Part of a small language model's weights: vocabulary 610, a variant of Muon for these matrices.
Each number is 128 + 32 x the weight over its row's rms, rounded and kept within 0 to 255. Layers, rows and columns count from 0. The size above them is the row's rms in percent of the matrix's.

# layer 6 MLP gate, 512x192, rms 0.213, rows 105-150, columns 0-47
size [101  98 105 105  99  98  98  93 101  96  99 102  97  99 102 101 101 104  99 104 101 122 104 101 101  97 103 101 101 102 103  98 102 102 106 103 100 100 100  96 104  98  99  95  99 104]
[[101 156 186 121  65 184 137 150 114  89 124 133 184 160  85 110 129 171 190 180 137 165 137 131 157 147  51 166 151  99 110 151 136 186 184 127 103 124 113 217  96 130 135 105 104 138 148 146]
 [113 160 108  96 133  77  97 153 174  94 144 171 118 160 127 118  73 215  80 127  81 138 122 111 134 168  50 122  69 107 152 113 171 121  88  99 151  53 140 115  97 160 131 123 143 151 160  95]
 [140 109  93 165 171 173 128 153 142 107 124  44 135 153 106 147 140 152 143  98 148 149 122  94 150  65 136 106 104 125  93 138 128 120  91 138 123  87 125  88  75 160 152 171 104  95  78 117]
 [152  97 117 133 123 148 123 189 154 144 109 105 169 155 128 166 123  96  94 132 139 139  91 112 123 161 160 137  98 191 119 106 106  69 127 153 105 114  92 195 107 139 101 107 109 197 134 165]
 [125 136 131  71 104 141  55 251 124 105 162 117 128  91 142 152  94 171 120  91  98  86  99 116 177 143 154 137 133 175 119 114 180 198 125  73 125 151 124 124 148 112 137 151 103 129 137 157]
 [137  85 159 129 110 164 165 135 152 157 114 137 125 159 109 107 145 126  95 121 104  78 103  86 138 113  88 151 119 124 141 134  64 137 116 130 132 109 145 132  60 161  99 194  84  98  78 118]
 [132 112  99 111  82  57 175 119 153 141 107 137 151 131 172 149 151  91 167  68 111 113 162  90 129 187 102  87 107 119 129 121  87 125 145 128 153 116 106  85 140 130 119 117 111 134  89 115]
 [135 162 126 147 134  87 192  57 170 147 155 203 135 137 130 144  95 123 142 166 124 116 126 146 109 143 161  92 155  63 153 156 100 178 128 124  54 134 170 122 145 108  98 165 157 102  98  60]
 [119 140 132 156 143 125 129  87 135 139 162 134 160 151 141 117 132 142 172 156 123 117 128  87  87 168 101  35 119 127 146  50 109 174 120 165  62 116 130  71 165 177 124 143  92 154 157 131]
 [170 155 134 169  82 109 165  63  83 170  65 131 161 177 107 134 139 103 110 127 187 173 135 117 179 153 139 129  65 143 126 144  87 148 110 171 181  76 162 172 129 114 136 152 118 114 139 169]
 [ 86  76 144  91 148 160  52 153 152 178 169 158 111 138 132  44  97 101 104 140 137 181 129 164  87 131 120 127 118 148 198 137 153 133 123  90 154 167  81 109 151 170 167 147 140 161  87 134]
 [125 178 158 141 183 126  94 121  58 148 151  99 123 166  66 147 121 142  98 177  81 118  87 163 119 124  78 144 162  80 128 112 147 144 131 128 134  97 113 126 160 177  90 162 128 137 127 171]
 [ 74 155 148 139 196 173 136  76 137  88  94 146 155 146 170  87 148 132 182 195 168 187 131 119 177 111 185 114 118 119 137 119 105 157 135 146 116  99 126 107  91 139 161  44 122 140 137 129]
 [122 131  76 157 160 131 139 124 119  82 104  96 106 126 151  86 130 159 160 106 117  72 124  96 145 121 107 104 205 122 131  85 124 137 127 129 112 162 158 193  93 178 161 127  85 129  98 114]
 [ 83 201 125 156 125 171 146 124 171 124 144 170 121 130 111 159  93  82 128 161 157 201 188 131 123 138 115 111 154 145 112 127 106 125 156 116 161 126  88  86 128 129  69 139 183 106  70 170]
 [182 121 119 159 107 115 107  96  81 162 160  62 209 156 109 120  87 197 104 148 172 104 157  93 112 110 135 158 103 115 179 133 162 157 132 126  39 109 122 151  51 103 137 124 117 122  92 142]
 [127 101 119  35  84 189 139 127 126  90 124 106 112 117 183  88 120 119  92 132 102 138  74 147 129 161 140 113 119  76 141 124 134 170 162 168 120  98  88  97 169  47 143 104 129 121 126 170]
 [112  56  81 122 102 114 104 176 146 132 126 100 168  63 118 138 144 154 143 120 167 181 114 165  72 107 195  97 108 130 129 160 147  90 126 150 151  97  90 100 115  51  67 133 106 145  64  70]
 [109  74  83 102 133 179  97 171 103 133  99 113 179 154 127 153 105 166 140 116 125  92 121 128 143 156 105 181 148 126 120 154 137 112  67  85 103 123 118 162 127 188  94 154 112 113 141 133]
 [ 86 151 106 160 150 155  79 162 202 140 115 149 179 137 109 100 152  86 123  56 148 168 148  55  96 172 164 126 164 121 136 103 117  96 115 162 150  75 137 119 148 133 149 134 173 133 111 127]
 [153 176 114 143 105 119 199 102 135 162 100 151 129 127 115 139 144 100 164 118 116 132 100 107 110 107 119 163 131  93  90 100 161  86 136  98 141 162 137 165 102 133 148 114 163  69 133 140]
 [133 142 140 100 143 160  65  46 101 147 116 145 199 136 108  91 142 169  98 173 146 155 136 127 148  86 160 131 127 134 156 138 124 121  91 115 139 103 117 131 160 116 136 159  75  89 129 131]
 [144  98  64 114 122 187 149 120 137 158 132 121  88 138  86 111 120 129  99  99 119 116 161 167 157 221 150 101 166  99  77 125 119 126 112  91 109 115  97 127  65 134  61 120 145 187  89 104]
 [121 186 131 147 164 209 116 123  88 172 178 111 155 155 127 153 105 112 132 137 115 153 107 156 156 160 147 106 106 145 125 106 182 132  78 139 121 127 113  99 101  88 108 140 136 117  95 132]
 [130 157 123  87 212 129 128 135  68 123 173  94 111 138 117 148  79 181 157  80 162 109 133 121 102 101 149 129 191  83 104 133 129 128 154 114 108 131 145 120 147 119 156 155 137 179 139 145]
 [ 66  83 123 113 133 144 149 105 159 125 133 126 131 104  90 138 115 168 157 125 163 124 161 178 133 171 109 104 149 159 144 200 125 146  83 160 152 102 106 185 166  90 113 100 168  81 166 121]
 [146 149  69  30 221  80 114 164 100 115 111 181 105 115 142 143 174 147 158 137  91 190 144 141  95 110 124 130  88 173 120 203  89 148 108 105 117 117 124 151 184 141  99 117 157 126 122 105]
 [160  93  92 107 179 150 166 136 109 140 120 173 149 158 128 137 126  90  97  90 135 199 126 135 159 113 118 139 105  51 106 150 154 174  85 192  97 143 104  82 126 105 120 154  94 131  98  81]
 [100 140 115 136 163 178 153 124 104 190  80  79 135 128 104 163 102  69  88  90 167 156 194 123 167 143 127 123 149 150 104 184 167 146  88  50 113  86 113  94 157 158 118 146 129 189  58 107]
 [157 153 173 112  97 138 139 101 171 103  97 116 135 157 120 134 115 168 150 165  74 130 125 141 153 143 132 111 110 155 143 192 122 139 151 142  95 122 117 100 123  90 156 122 149 103 154 120]
 [145 108  99 132 107 114 118  62 185  67 106  85 184 156 109 161 139 152  94 144 171 121 155 144  94 166 100  60 127  93 176 121 124 150 150 142  95 115 182 119 115 118 147 112 202 134 102 157]
 [112 113 100 129 149 156 167 141 100 111 193 166 187 175 138 114 125  84 145 119 142 143 100  82 156  88 140 135 198 149 124 102 116 134 152  67 141 110  32 117 150 114 140 100 110 103 180 188]
 [ 98 187  93 113  99 112 178 166 142 182 140 119 136  78 147 109 114 127 136 139 141  98  71 158 176 141  73 158 122  88  81 137 138 166  69 101 166  84  64 132 152 158 108 128 100  83  86 106]
 [ 87  92 170 112 112 134 168 120 128 185 150 162 123  85 102 128 113 135 176  80 112 174  94 122 102  93 138  72 184  45 144 145 127 191 122 112  37 161 119 127 159 127 103  79 121 120 165 117]
 [ 90  93 129 148 137 139 109 102 199 119 130  88 115 117  96 144 152 156 100 191  90 102 172  52 118 154  81  68 121 111 169 151 171  67  57 115 150  73 151 116 123 130  64  84 170 102  95 148]
 [142  83  81 118 148 146 129 122 177 149 106 103 109 155 109 164 123 159  89 148 154 116 134 103 142 139 136 127 129 128  95  50  66  92 117 135 114 175 169 130 113 127 144 130 154 121  75 168]
 [108 118 106 143 123 167 175 138 140  98  89 188 122 101  93  99 184 158  84 189 116 130 138 134 218 112 136 107 170 105 176 176  95 116  93 132  64 153 118 119 141 161 133 115 115 100 114 142]
 [180 157 142 106  97 225 140 107 129 142 197 144 118 105 160 117 111  83 141 166 119 126  85 139  71 124 116 117  64 122 107 149  88  90  95 144 124 181 109 174 170 148  89 134 162 107  56 131]
 [158 190 138 187 133  84 119 101 111 135  97  96 156  94  44 128  67 107 154 162 181  93 130 154 111 121 149 148 111 107 109 139 188 124 195 162 113  85 136  84 167 107 152 127  92 125 124 162]
 [112 184 120 110 179 116 109 128 171  70  51 148 184 150 156  39 111 160 131 140 143 141  89 232 168 129 110 148 119 101 177 122  72 156  84 176 100 126 139  92 120 119 124 159 106 184 131 134]
 [123 150 105 203 138 177 119 201 124 153  89 122 104 138 117 166  79 116 118 115 115  43 116  84  76 170 123  81  65 157 126  98 118 154 143 218 115 129 133 151 148 136  75 134  90  50 124 130]
 [ 90 143 140 124 110 124 208 142 167  79 154 173 196 166 134  85  63 162 129  69 150  79 155 176 124 123 163 117 108 110 116 114 134 144 139 122  98  97 163 127 119 118 172 100 179 111 103 118]
 [ 89  80 139 131 127 104 155 106  95 129 122 101  82 126 117  73  88 120 124 169 106 140 144 151 158 161 100 119 148 126 139 152  69 143 114  97  79 120 126 158 118 121 150 240 145 106  95 152]
 [127 102 204 100 154 150 142 120 143  85 158 102 109 164  97  81 186 114 124 156 120 145 139  62 186 117 148 102 115 143 113  90 127 145 157 171  89 235 113 120 135 105 110 146 169  97 105  86]
 [122 109  99 113 186 103 163 121 106 167 103 152 214 141 188 145 147 148 110 119  89 145  98 150 229 200  87 107 138 141 105 141 134 149 168 149 186 140  78 118  91 110 116 179 120 128 174 151]
 [206  98 154 141 102 131 131  66  95 106  86  69 188 108  92 139 163  95  90 141 167 157 140 149  97 122 125 106 117  75 132 138 116 131 140  95 146 162 153  71 122 119 187 108 117  54  91 133]]
# layer 6 MLP up, 512x192, rms 0.224, rows 105-150, columns 0-47
size [100  99 106 104  99  97  94  96 101  93  95 102 102  97  99 101 107 103 102 103  99 138 102  94 102  89 102  94 103 100 105  94 106  97 104 104 104  98  96  97 104  99 103  93  96 104]
[[139 124  97 134 147 153 167  57 100  75  83 162 133 131 147 129 109  71 132  96 107 141 167 147 106 154 142 159  55 147 128 142  99  65  79 118 158 120 110 100 101 141 122 147 132 119 125 116]
 [148 187 128  79 150  94 118 172 167 162 119 160  75 123 158 144 112  58 119 154 136 142 139 143  85 180  81 189 212 143 118 126 190 106  95 124 159 101  96 144 104 162  74 122  77 104 108 122]
 [ 86 149 137  88 144  99 119 152  92 113 110  99 165  93 136 147 122  34 188  91 136 137 187 113  94 193 150 111  71 177 151  98 156 142 138  59 133 144  77  88 106 146 140 125 149 114 124  89]
 [123 110 102 178 140 131  95 151 127 137  87 192 125  99  99 157  93 190 155 117 168 163 128 148 170 121 132 136 125 130 136 142  84 215 129 178 140 127 158 175 167 119 124 147 131 115 115 117]
 [141 101 111 160  96 160 117 152 170 141  90  63 120 105 122 149 126 166 198 165 119 140 169 113 100 126 123 119 155 115 115  89 105  96 187  90 104 147 169 162 144  77 192 159 107 152 108 136]
 [123 114 101 150 120 105 149 149  92 115 156 142 167 162  68 140 156 114 124 114  68  75 142 128 107 133  98 158 113  67 119 105  99 102 166 140 125 124 121 111 132 109 137 137 129 125 155  44]
 [ 90 128 118 104 122 107 181 139  57 169 142 176 128 121 152 135 201 111 150 145 112 162 121  99 197 133 139 120 126 135 112 176 115 130 132 133  99 129  77 113 156  97 117 174 149 145  91 158]
 [166 134 124 126 101 171 155 191 185  33 115 162 137 175 113 163 124 107 136 101 134  64 132 130 116 139 142 115 123 123 202  80  27  88 127 120 109 147 130 139 108 137 109 165 166 137 101 117]
 [120 127 141 118 139 153 151 149 142 122 107 124 127 124 124 165 132 100  69  93 127 159 149 108 108 153 180  72  83 129 148 119 122 125  72 135 120 117 177 169 100  92 106 121 140 177  90 201]
 [147 111 137  80 148 141 135  86 112 114 193 150 137 132 119 149 110 195  98 119  88 114 105 118 109  82 112 136 148 116 152 111 104 148  75 140  59 138 134  69  93 131 137 130 107 114 165  87]
 [111 109 161 159  73 168 126 117 107  80 149 140 111  85 155 130 136 125 132 164 122 152 146 145  62 181 154 100 190 158 169 132 146  86 131  96 128 125 147 135 127 143 117 122 127  71 135 155]
 [ 98  88 145 183 132 159 125 120 129 170 182 114 134 159 163 150  72 126 166 140 146 178 121  70 148 144 144 143  72 126 131 105 148 149  94  87 195 136 128 124 164  96  66 166 137 131 118 139]
 [ 70 105  83 140 123 117 134  75  83 166 109 116 138 142 115 144 133  94 148 189 170 105 130 113 118 118 138  90 180 159 164  71 144 127  98  82  96 122 151  87 112 119 129  74  83 102 156 115]
 [144 157 156 195  98 131 103 149 131  89 114  79 157 120 136 144  71 101 138 139 189 150 110 160  71 157  63 100 142 161 160 148 134 135 113 133 154 112  85  83 146  88 141 134 139 151 153 103]
 [183 107 134 152 108 130 167  72 101 125 167 117 139 164 106  89 123 153 174  64 147 148 143  95 115 116 145 162 129 151  94 172  80 178 112 103 149 124  89 199 125 112 125 117  64  89  86 107]
 [ 65 173 164  80 105 113  85 124 123 121 105 133 116  43 128 169 176 129  88 150  94 173  64  98 157  75 158 106 154 154  84 122 164 159 120 145 101 157 160 129  88 106 160 128 132 160 191 102]
 [115  94 115 131 111  95 193 129 117 167 132 139 144 147  99  92 142 146 155 127 141 164 119 153  60 138 102 176 120 145  77  98  86  87 130 108 111 129 162 130 140 100 140 175 131 119  64 121]
 [144 120  76 157  57 106  84 176 117 135 114 145  76 120 118 124  80 106 170 160 144 112 185 142 131 155 161 121 114  70 127 147 118 101 126 106 137 131 111 169 182 113 151 101 140 113 132 127]
 [126 127 120 133 108 190  74  86 107 205 179 146 133 106 185 144  94 113 131 162 123 174  91 102 148 163 154 123 160 157 140 183 119  91 160 142 148  91 154 148 113  65 156 108 213 114 160 161]
 [ 98 172 107 118 139  93 158 163 146 125  80  99 147  83  54 117 120 167  94 216 136 129 129 101 157 126 151  97 102  98 122 151 110 152 143 101 124 136 165 108 165 112  82 154 108 153 155 139]
 [123 102 145 110 145 155 163 144 168 130 102 137 116 145 146  92 108 147 108 164  62 140 166 139 125 137 173 108 110 160 129 114 180 122 168 137 107  87 128  83 136 148 197 140 131 167 107 122]
 [136 124  86 155 157  71 165 162 130 105 136 125  90 165 137 162  91 112 122 112  99  86 143 129 118 144  80 138 131  78  96 137 151 112 186 105 121 170  99 123  82 185 126  96 162 186 135 116]
 [143 100 106 116 117 185 106  93 112 108 162  67 104 107  84 136 117 120  70 103 137 156 153  72  94 197 161  83 150 124 116  88 128 111 169 178 158 125  90  97 120 121 115 141 130 184 166  94]
 [ 94  79 170 111  89 135 103 201 114 188 142  95 133 122 112 106 122 149 130 168 105 145 108 116 124 150  89 115 177 137 151 157 116 106 132 122  93 123 163 124  92 145 120 194  72 130  93 167]
 [ 94 107 178 130 180 113 145 128 114 130 124 137 125 158 174  51 161 119 148 103 101 117  67  88 139 113 169 177 123 160 160 119 202 109 160 117 119  87 136  97 105 107 108 127 133 105  87 115]
 [171 212 130 167 141  93  96 110 134 146  96 144 194  91 116 185 130 116 163 163  90 120  89 121  97  58 138 162 140 108  91 153 135 118 119 145  91 167 207 124 123 163 143 113 142 151 132 155]
 [124 109 164  87 147 147 130 164 106  80 138 112 149  51 181 139 154 173 102 137 130 116 131 116 163 185  83 146  80 133 160 110 107 124 115 128 129 126 161 131 136 112 139 239 127  59 174 136]
 [ 85 142 190 129 136 145 124  71 148 107 126 126 119  96 119 125 164 194 123  47 137 112 137 143 103 187 152 174 139 112 109 100 135 122 170 109 130 136 124 146 174  78 136 133 150  91 156 155]
 [ 99 153 109 136  92 130 126  75 152 164 148  91 125 140 138  50 117 169 120  93 106  81 108 114 133 155 172 150 160 132  97 127 180  74 170 115 161 149 180 135 129 214 148 107 145 139 194 131]
 [122 123 126 144 113  71 146 110 133 126 114 117  74 168 133 125 143 117  84 140  98 122 147 176 177  88 129 117 131 117 131 137 136 134  79 141 147 120 139 122  26 147 110 127 142 177  96  84]
 [128 102 106 103 100 107 168  61 117  89 125 114 133 138 107  71 131 144 191 136 161  75 147  62 152 109  48 215 123 126 110  71 122 131 104 169  94 153 111 137 119 158 152 133 112  79  72 132]
 [109 103 108  73  78 159 131 157  71  92 109 164  76 132 146 133 156  79 113  34 111 151  98 158 121  83 172 110 167 174 123  84 152 157 135 131 153  99  90  75 137 159 166 146 119 136  90 185]
 [130  94 190 132 113 100 119  82 187  98 171 132 121 103 181 106 120 105  78 130 187 208 127 105 163 143 127 176 170  69 114 105 148  91 154 100  93  90  61 113 118 137 139 109 211 139  97  73]
 [159  85 123 138  78 136 153 139 135 156 142 163 119  94 110 148 107 172 146 118 138 133 102 105 102 147 148  86 140 122 183 132 128  86  67 107 152  86 157 144 127 106 158 142 166  93 129 149]
 [178 126 181 193 124 183 162 102  94 154 107 178 128  95 171 150 107 139 170 157 138 126 144 137  79 165 147 143 113 144  97 134 141 137 166  91  90 161  93 167 121 150 168 151  84 105 182  87]
 [109 145 120 131 164 173 142 122 148 147 137 118 110 172  87 159  69 120 137  87 137 108  95 165 159  75 110 143 159 125 125  92 105  99  90 174  95 197 103  95 109  96 156 111 108 196  76 142]
 [ 91 173 154 141 120 102 134  64 105  84 112 147 108 125 124 129 175  58 151 148  89 183 154 125 106 132 151  94 164 127  88 192 101 119  78  72 162 127  82 168 140  83 218 141 193 110 129 119]
 [ 40 119 143 152 191 147 158 117 169 119 150 104 122 171 152 156  98 190 184 104  97  99 165 125 166 108 172  73 153 193 170  70 123 128 146 124 127  77 170 137  64 146 133 111  87  99 172 124]
 [ 95 164 101 203 123 133 115 130 134 129 160 118 159 126 133  83 163 158 152 144 194 116 145 127 143 103 120 144  95  69 110 104 208  91 141 213 129 113 106 117 137 164 112 153 148 161 155  83]
 [120 121 190 165 145  72 115 108 133  88 108 174 121 157 160  60 125 118 127 141 138  93  65 167 155 112  79  97 122 130 202 152  74 106 156 130  97 173 122 142 143 139  98 133 108 161 184 180]
 [168 112 168  88 137 132 144  96 149 161 129  88 184  97 146 115 100 119 110 189 185  95 178 197  93 129  60 123 153  91 177 111 168  76  68 145 128 131 118 111 165  93 134 122 146 146 110 146]
 [152  93 130 200 118 124 134 104  84 196  76 118 206 110 112 194 104  74 116 127 165 133 114 136 118 181  49 112 117 154 133 164  89 133 155 115 117 140 134  60 141 105 128 122 105  84 137  93]
 [129 122 116 108 172  91 136 216 129 139  83 187 114 140 147 106 173 122 161 101 110  54 105 120 161 105 141 102 134 151 129 103 156 124 136 154 122 124 168 154 102 155  87  92 167 136 166 121]
 [125 168  48 118 155 135 149 158 129 123  81 107  91 142 159 188  54  71  83 161 132 104 144  87  99  91 133  93  91 105 170  71 163 146 162 167 111  77  66 119  65 161 147  96 122 141 141 138]
 [132 147 160 133 133 141 126  96 145 167 162 115 180 196 132 109  90 123 116 128 126 122 195 137 147 145  97  95 122 131  97 103 135  85  97 146 130  87 113 133 102 154 137 133  94 132 150 168]
 [ 60 136 124  97 115  85 135 163 129 153 123 149 132 109 105 151 118 140 168 156 149 110  85 113 115 164  90 141 144 122 160 144 130 137 205 132 190  97 112 100 132 144 183  82 184  96 168 165]]
# layer 6 MLP down (transposed), 512x192, rms 0.098, rows 105-150, columns 0-47
size [101  98 104 102 103  97  97  98 101  93  98 103 105  97 100 101 106 106 103  98 101 119 101  95 104  94 110  94 101  96 105  98 103  97 101 101 104 100  95  99 100 103 101  94  97 103]
[[186 120  78 197  77 149 133 133 169 115 165 114  81  97 108 181  98 154 119 122 155  56 137 103 187  71 120 141 164 100 105 167  46 132 163 145 133 139 158 168 102 178 108  98 129 138 135 125]
 [ 98 179 152 198 124 194 131 106 154 111 144  81 152  92  83 165 164 123 187 138 132 130 102 125 127 189 147  96  89 109  90 187 161 166 166  81 110 161 153 152 124 117  73 126 159 157 105 117]
 [114  73 116 116 161 148 170  93 148 101 154  90 116 106 151  81  51  65 112 184 132 161 107 102  62 109  86 110  83 148  99 132 129  95 114 160 140  92 157 117  98  90 116 106 105 104 169 152]
 [145 146  92 153 121  81 171 134 125 109 121 135 134  83 126 115 144 128 138  69 102 140 166 101 146 163 169  84  93 138  80 119 137  86 125 155 104  85   3 129 118 153 110 151 126 153 101 141]
 [ 79  64 110 106  92  90 143 179  83 209 127 137 164 199 103 125 106  79 127 124 104 104 149 151  83 197 112  94  83 128  89  94 124 125 111  86 141 142 209 146 105  79 149 132 159 186 106 163]
 [ 96  93 112 122  74 117 170 137 156 119  86 123 181 105 163  91 108  92 149 100  87 112 136 162  81 100 132  69 138 161 156  95  99  74 143 141 119 137 128 121 122  90 113  89 130 177 123 121]
 [197 154 187 112 168  80  83 148 126 141  92  87 118 108 123 166 117  67 142  94  96 135 148 153 125 103 109 135 212  99  85 109 134 109 127 160 168  77 176 122 129 161 130 122 167 122 162 112]
 [160 155 155  77 157  98 167 162 133 112 154 108 121 105  76 153 137 177 149 139 130  89 129 113 191 115 168 134  72 122 136  91 147  67 122 120 133 128 114 122 122 122 152 164 156 142 152 148]
 [118 132 174 106 104 188 151  78 116 117  84 144 184 101 140 123 113 172 183 206 102 153 171  79 161 148 138  97 195 172 179  97  74 169  87 147  88 115  88  84 167  93 106 135 132  90 114 132]
 [101 136 136  85 195 107 103 107  75 124 129 126 166 153 127 138 186 178 141  89 145 129 152 174  98  99 131 124 173 107  79  95 152 163 156 136  92 142 163 138 165 126 154  42 172 120 127 118]
 [158 225 164 162 127 107 110  91 106 130 106 122 157 125 126 140 153 119 178  78 184 131  76 151 147  98 198 102  55 175 110  92 127 144  67 119 179 157 106 171 148 176  92 179 114 145 176 153]
 [115 169 145  92 128 152 105 136 111 136 171 159 142  96 136 162 135  46 119 115 146 120 143 119 175 136 152 135 134 113  49 167  84 157 142  80  95 149 127  90 137 134  74 110 210 137 100  71]
 [ 56 142 154 121 153 121 161 141 152 133 162 143 131  80 117 127 150 110 146 202 125 150  96 167  90  97 143 143 178 136  95 115  99 132 156 111 134 150 112 148 111 151 134 114 181 136 131 117]
 [103 137  89 168  88 136  75 153 137 148 159 133  73 166  58 157 105 124 130 175 132 146  82 144  94  93 152  88  45 109 160 190 136 127 111 174 194  67 114 134 133 120 137 158 143 123 173 184]
 [ 89  78 146 104 150 150  45 129 105 128 164 110  99 140 106 150 100 100  95 104  76 163 118 108 163 146 163  77 153 163 188  82 156  87 144 120 111 119 169 132 183 139 186 115 138 140 128 102]
 [151 125 109  64 120 129 134 148 135 101 158 134 109 110 114 196 156 111 108 127 101 174 155 143 142  51 156 159 137  80 123 158 125 120  94 136 113 157  74  76 140 165 133 102 128 141 129 109]
 [ 97  95  71  92 149 154 103 164 165 138 128  81  88 123 162 160 127 152 145 119  69 141 168 117 137 133 127 183  92  86 118 186 167 162  75 149  96 167  70  58 174 112 131 146 157 132 117  66]
 [126 213 107 111 156 134 172 136 167 119 163 176 157 170 138 178 130 107  91 147 162 156 121 125 160 126 122 121 115 145 167  77 141 100 152 124  93 105 143 128 178 179 124 146 102  93  94 165]
 [157 110 118 122  95 209 155 195  98  97  57 127 129 116 131 120 130 135  94 121 166 130  94 114 187  96 103 121  76  95 149 106  98 157 146 131 146 121 126 139 142 138 159 143 111 121 133  62]
 [120 150 173 192 208 117 157 147 149 124 141 108 129 117 103 142 121 113 107  99 168 109 160 160 101  89 119 199 170 111  68 112 169 131 136 152 156 140 158 179 112  76 137 117 152 118 152 138]
 [165 110 102  95 142 166 149 202 150 159 118  89 125 139 165 181 150 168 166 194 133 173 171 152 177 139 119 123 168 101 134 114 122  99 177 161  93 201 161  84 188 128 145 142 108  56 122 118]
 [160 115 134 154 151  84 118 150 155 143 114  84 145 154 151 153 127 118 203 144 114 153 135  95  91 185  75 150  98 114 136 156 173 136 197 168 118 130 114 105  94 114 124 116 164 220 109 148]
 [ 99 134 168  74 118 100 143  79 137 129 117  96 129 108 134 129  95 154 157 126 128 136 149 114 129 192 118  96 190 136  73 103 127  78 110 201 106 176  95 168 113 107 110 105  82  64 124 154]
 [138 161 168  69 149 122 148 131 158 102 135  95 145  92 101 107 147 156 122 129 137 180 179 112 174  86 106 142 149 148 146 206  98 181 138  96  88 118 124  86 109  96 119 118 199 116  97 138]
 [151 100 135 149  59  74 137  98 157 108 145 186 147 140 129 147 138 140 144 129 128  96 114  70 131 136  78  78 130 103 120 158 130 172 155 131  85 132 125 146  88 121 116 113 102 103  48 147]
 [104  43 138 105 177 128 136 106 145 115 162  87  97 108 136 117 214 131 112 138 115 141 109 117 165  70 104 125  79 215  69  85 159 162 121 113 132 168  63 101 122 101 105 139 105 139 139 140]
 [116 158 106 129 123  54 147 160 149 154  95 187 148  73 123 138  95 127  89 129 175  91 125  96 150 129 119 118  97 178  91 139 143 191 164 155 168 163 164 132 132 116 160  68 143 149  92  95]
 [107 162 104 105 152 137 152  95 123 101 109 146 167 144 134 162 124 130 131 114 101 173 128 127 132  77  84 126 192 150 112 122 200 158 127  99 173  64 140 107 137 140 176 124 152 132 103 150]
 [122 111 122  55 123 142 131 169 133 136 115 157 122  65 119 151  74  71 119 112 207 134 147 141 141 139 132 173 138 141  98 119 154 167 189  92 118 148 129 105 109 180 146  92 120 117 119  84]
 [ 91 114  98 175 136 172 136 107  52 118 143 156  71  90 119 113 126 146  89 125 146 129 125 117 133 135  91 128 159 105 122 106 118 130 125  77 100 174 146 137 201  97 128  78 149  80  91 139]
 [110 138 141 174 135 105 141 113 180 179 129 126  78 141 114  94 110 142 129  87 148 112 184 110 150 196  93  98  36  49 151 131 113  78 147 144 139  79 118 125 147 149 137 139  79  98  76 135]
 [112 157 154 140 176  95 167 133 126 128 183 159 117 176 117 137  78 153  72 131  88  77 232 166 143 121 127  80 127 151 188  66 117 125 134  88 112 111 110  90 170  60 150 155 134  45 161 134]
 [149 171 103 141 154  97 146 151  83 105 147  84 122 126  95 179 136 119 134 129  78 140 137 101  77 134 145  60  81 109 146 115 120 104 140  94  74  90 109 119 154 196 104 193  54  99 138 131]
 [139  79 148  96 163 125 145 149 160 129  95 157 175 144 185 117 181 121  79  73  71 126 103  97 116 128 103  91 137 156  62 134 150 112 144 132 154  70 152 153 144 132 137  62  83 139 147 136]
 [181 126 129 149 135 154 118 115 105  90 113 127 132 136 147 173 162 139 131 138 182 105 109  77 157 136 132 106 126 138 119 136  70 105 149 162  81 131 144 165  57 103  71 172 128 140 111 148]
 [ 58  93 135 106 125 103 117 131 116 140 113 125 155 148 142  86 144 131 229 169  62  87 107 158 150 130 165 130 168 198 121 112  71 130 182  98  88  90 132 125 148 100 141 133 167  88  81 130]
 [124 132 141 146 116 146 112 167 102 189 140 156  90 163  71 135 101 121 104 134 146 148 156 146 156 171 206 135 154  91 175 155 151 153 129 194 156  95 198  80  67 105 107  61  95 103 170 103]
 [105 111 123 161 100 138  90  46 127 156 120 121 102  77 132 155  86  77 119  65 186 131 171 111 101 126 198 102 158 105  90 180 148 177 114  96 104 131  91  87 112 132 113 101 114 173  89 111]
 [134 129 170 104 141 114 140 120  34 151  88 149 135 183 125 101 139 105 128 165  94 113 168 161 126 114 162 151 176 152 181  58 110 205 151 192  92 103 124 131 134 110 105 139  51  78 157 137]
 [122 168 157 123  72 137 110 131 155 140 126  92  97 169  72 145  78  62 159  99 123 135  93 170  85 169  91 120 198 183 182 138 201 129 103  81 118 118 132 109 138  97  57 184  81 149 113 104]
 [110  96  63  98 100 149 150 129 153 149 134 112  71 121 117  62 139 117  71 140 139 219 110 128  87 117 128  89 119 107 118 153 104 191 176 121 176 144 111  84 194 125 160 199 136  76 107 133]
 [169 138 138 121 182 175 111 163 110 151 137 106 142 184 119  81 142  74 123  98 102 183 127  93 115 109 120 135 153 175 118 141 188 143 141 112 106 106 137 102 136  97 106 118 107 114 166 102]
 [ 90 148 139 115 118 131 129 110  69 121 138 184 137 138 104 148 150 151 150  79 113 123  98 154 175 101 152 116 128 155 159  75  88 164 113  83 104 151 116 196 149 165 146 140 115 138 133 153]
 [133 111  73 187 145 161 158  77 142 116 122 109 165  88 132 115  89 125 158 111 166 112 127 130  88 146 126 122 107 157 182 145 107  73 144 107 124 107 122 135 147 136  85  45 144 151  84 108]
 [112 160 164 114 172 154 100 194 109 106  94 198  96 151 150 155 116 137 115  88  98 110 109 170 109 150 142  93 115 112 113 121 112 131 145  85 120 129  92 143 104 171  98  84  87  98 174 107]
 [163 142 111 168 217 159 119 138 175 140 114 151 101 116 133 102 135 120 112  94  93 112 116 120 126 164 144 185 129 114 132 115 140 115  65 155  86 153  58 130  90  90 104 195 104 148  93 116]]